From a checkpoint of a small transformer trained on Wikipedia: 6 heads of 64.
Each number is 128 + 32 x the weight over its row's rms, rounded and kept within 0 to 255. Layers, rows and columns count from 0. The size above them is the row's rms in percent of the matrix's.

# layer 5 attention key, 384x384, rms 0.105, rows 331-341, columns 192-255
size [ 41  42  44  43  44  44  46  49  50  47  48]
[[ 74  74 144 134 108 138 136 141 167 122  89 134 112 112 119 126 129 159  96 171 133  86 154 156 139 125 158 103 152  64  82 164 198 128  74  80 148 136 145 110 112 127 121 114 132 139 122 163 144  83 131  88 104  96 133 121 144 119 133  96 116  71 111 154]
 [101 116 111  97 100 133 102 139 139 133 153  89 178 158 146  63 151 121 119  98 161  55  83 147 120 162  55 144 112  82 111 100 107 104 170  72 130  40 146 106 155 107 151 193  88 142 121 147 129 185  98 195  99 134 117 178 134 120  98 123  94 137 152 170]
 [151 115 166 138 148 161 107 100  91 142 142 207  96 126 116 122 144 156 142 134  85 118 103 149 164  95 103 103  90 115 137  98 101 156 131 138 100 125 159 117 140 129 138  89  98 208 125 127 131 148  95 134 104 165  74 134  95  98 122 149  96 137  62 177]
 [138 170 194 150  85 115 100 127 149 105 128 170  95 157 110 146 130  62 104 163 170 154 118  72 106  82 121 171  91 174 155 130 138 179 135  97 113 167 109  75 127 102 138 108 160 155 122 119 148 113 107 117  69 113 137 149 186 149 115 100 137 100  94 123]
 [108 157 168 168 185 137  97 164 108  81 160 139 125 166 156 134  97  72 110  95 146  92 161  53  62 164 127 187  83 127 146 114 100  82 137 136 146  97 116 123 113 125 107 111 130 139 138  96 178 136 208 159  31 136 161 161 168  97 190 111 107 131 157 135]
 [151 129  88 149 116 144 154 122  92 151 122 137 154 158 107  19 109 161 108 111 118  49 154 152 167 128 144 135 106 145 148 116 116 165 173 126  63  93 184 127 133 140 181 119 122 175 155 137 167 121  52 133 118 153 127 113 151 167 132 158 214 129 134  88]
 [ 98 130  93 126 168 161 145 110 114  84  89 119 120 174 184 100 158  56  75 154 139 140 109 109 175 111 186 123 196 143 155 119 149 150 141 160 124 126  92 113 152  91 132 158  66 191  99 126 187 162 186  96 155 137 106  94 141 121 147  93  88 152 155 152]
 [120  69  96 110 125 135 164 155 110 178 148  85 132 115 140 124 107 134  55 144 147 166  86 170 172 128 154  94 132 146 115 112 109 103 110 164 122 161 133 151 129 132 135 150 105 153 124  96 151 158 164 113 107  95 109 168  81 142 124 184  94 127 144  98]
 [185 174 112  83 173 136 148 127 163 113 117 167 150  68  99 125 152 177 145 166 165 110 157 180 115  54 125 103 127 161 168 155 109 182 117 129 175 131 107  98 104 162 147 125 125 117 163 138 103  99  96 136  91 154  96 153 185 121 139 113 102 146  67 119]
 [153 161 120 114 141 110 115 107 120  79 172 158 124 153 122 120 157  88 119 122  99 110 138 202 115 120 114 129 119 120  23 141 147 127 182 133 128  67 160 125 127 130 114 137 181  97  98 110 163 178 103 192 162 141 127 104  93  99 129 138 130 103 141 121]
 [144  78 147 131  84 110  98 107 168  95 166 108 100 149 133  79 155  98 159 169 107  54 116 160 126  86 178 108 108 166 160 146 115 134 148 173  89 101  87  54 172 121 161 110 115 127 145  90 185 116 167 158 161 173  69 206 137 174 120 106 130 153 109 110]]
# layer 5 attention query, 384x384, rms 0.102, rows 332-341, columns 192-255
size [ 45  47  42  42  46  51  46  51  49  56]
[[110 148 129 159 134  86 138 114  77 138 126 122 133 135 183 140 156 177  57 126 153 142 163 158 193  95 141 102 137 114 144 142 169 150 110 116 104  98 156 112 190 142 160 101 113 158 161 122 144 123 116 126  76  89 132  94 199 115 170 150 124 141  78 155]
 [ 98 112 167  91 192 107 111 123 129 119 108  79 145 100 103 140  91 175 153 107 148 105 147 167 117 120  98 113 138  98 150 187  39 100 138 122 138  95 135 142 156 129 140 162 152 186 114  94 180 119 138 129 150 185  86 165 135 102  81 146 117 194  71 177]
 [113 154  98 136 110 173  78 166  92 159 121  85 118 121 150 152 109 138 100 111 139  92 132 129 140 212 126 154 117 132 143 100 156 114 114 118 101 144 178  94 115 149 107 123 108  88 113 155  79 156 154 123 100 134 114 112 131 124 131  92  79 142 121 118]
 [141 109 137  79 120 108 159 114 116  70 111 131 153 160  68 116  59 128 138 116 109 158 116 192 169  99 117 104 136 147 106 109 112 172 125 126 126 122 118 119  71 122 111 141 148 108 131 130 100 144 114 154 137 109 143 103 156 103 119 120  86 123  96  75]
 [108 122 146 126 121 149  58 125 144 123 145  94  82 114 131  99 152 115 140 111 147 176 113 155 120  70 139 124 110 155 168  64 174  95 157 108 104  94 123 111 112 155 134 141  80 140 122  79 168 167 139 129  95  91 124 141  98 147 126  83 113 171  57 122]
 [120 139  89 107 135  92 100 152  95 183 143 112 109 115 114  69 135 173 150 153 184  40 128 119  79 166  50  72 127 142 139  97  92 110 103 203 126 128 131 162 182 185 194 177 144 116 105 115 130  60 177 115 146 191 121 149 156 119 129 133 148 185  90 146]
 [123 212 123 113 201 155  96 132 124 122  51 115  99  75 129 147 152 146 128 183 168  56 155 118  90 141 140 193 162 165 154 149 141 125  95 126 135 157 132 144 101 133 156 122 150 130 144 118 117 125 147 123 126 139 107  86 113 107 199 120 149 142 159 136]
 [115  98 137 151 126 138 119  96 155 135 131 165 201 139 182 158 127  95  97 100  71 136 164 158 157 155  79 201 136 108  54 118 123 142 132 135 132 144 105 163  91 124 163 113 133 109 105 172  89 126 108 142 102 141 149 124  72 104 106 159 171  77 179 139]
 [129 163 110 150  86 137 145 164 150 126 150  82 148 126 153 167 110 132 166 146 131 117 137 154 198  83 143 113 153 207 169 140 109 138 159 159 152 148  95 114 178 137 162 146 116 120 151 123 135 171  97 139 108  92 111 140 120 209 135 123 139 158 196 146]
 [140 120  70 106 118 136 110 118  99 138  84 130  89 141  74 141 163 121 182 114 146 104  95  94 122 151 185 139 142 217 188 104 122 170 167  98 159  71 120 141 159 165 120 181  77 109 171 104  80 119 178 127 132  92 153 115 139 130 130 106 123 152 107 118]]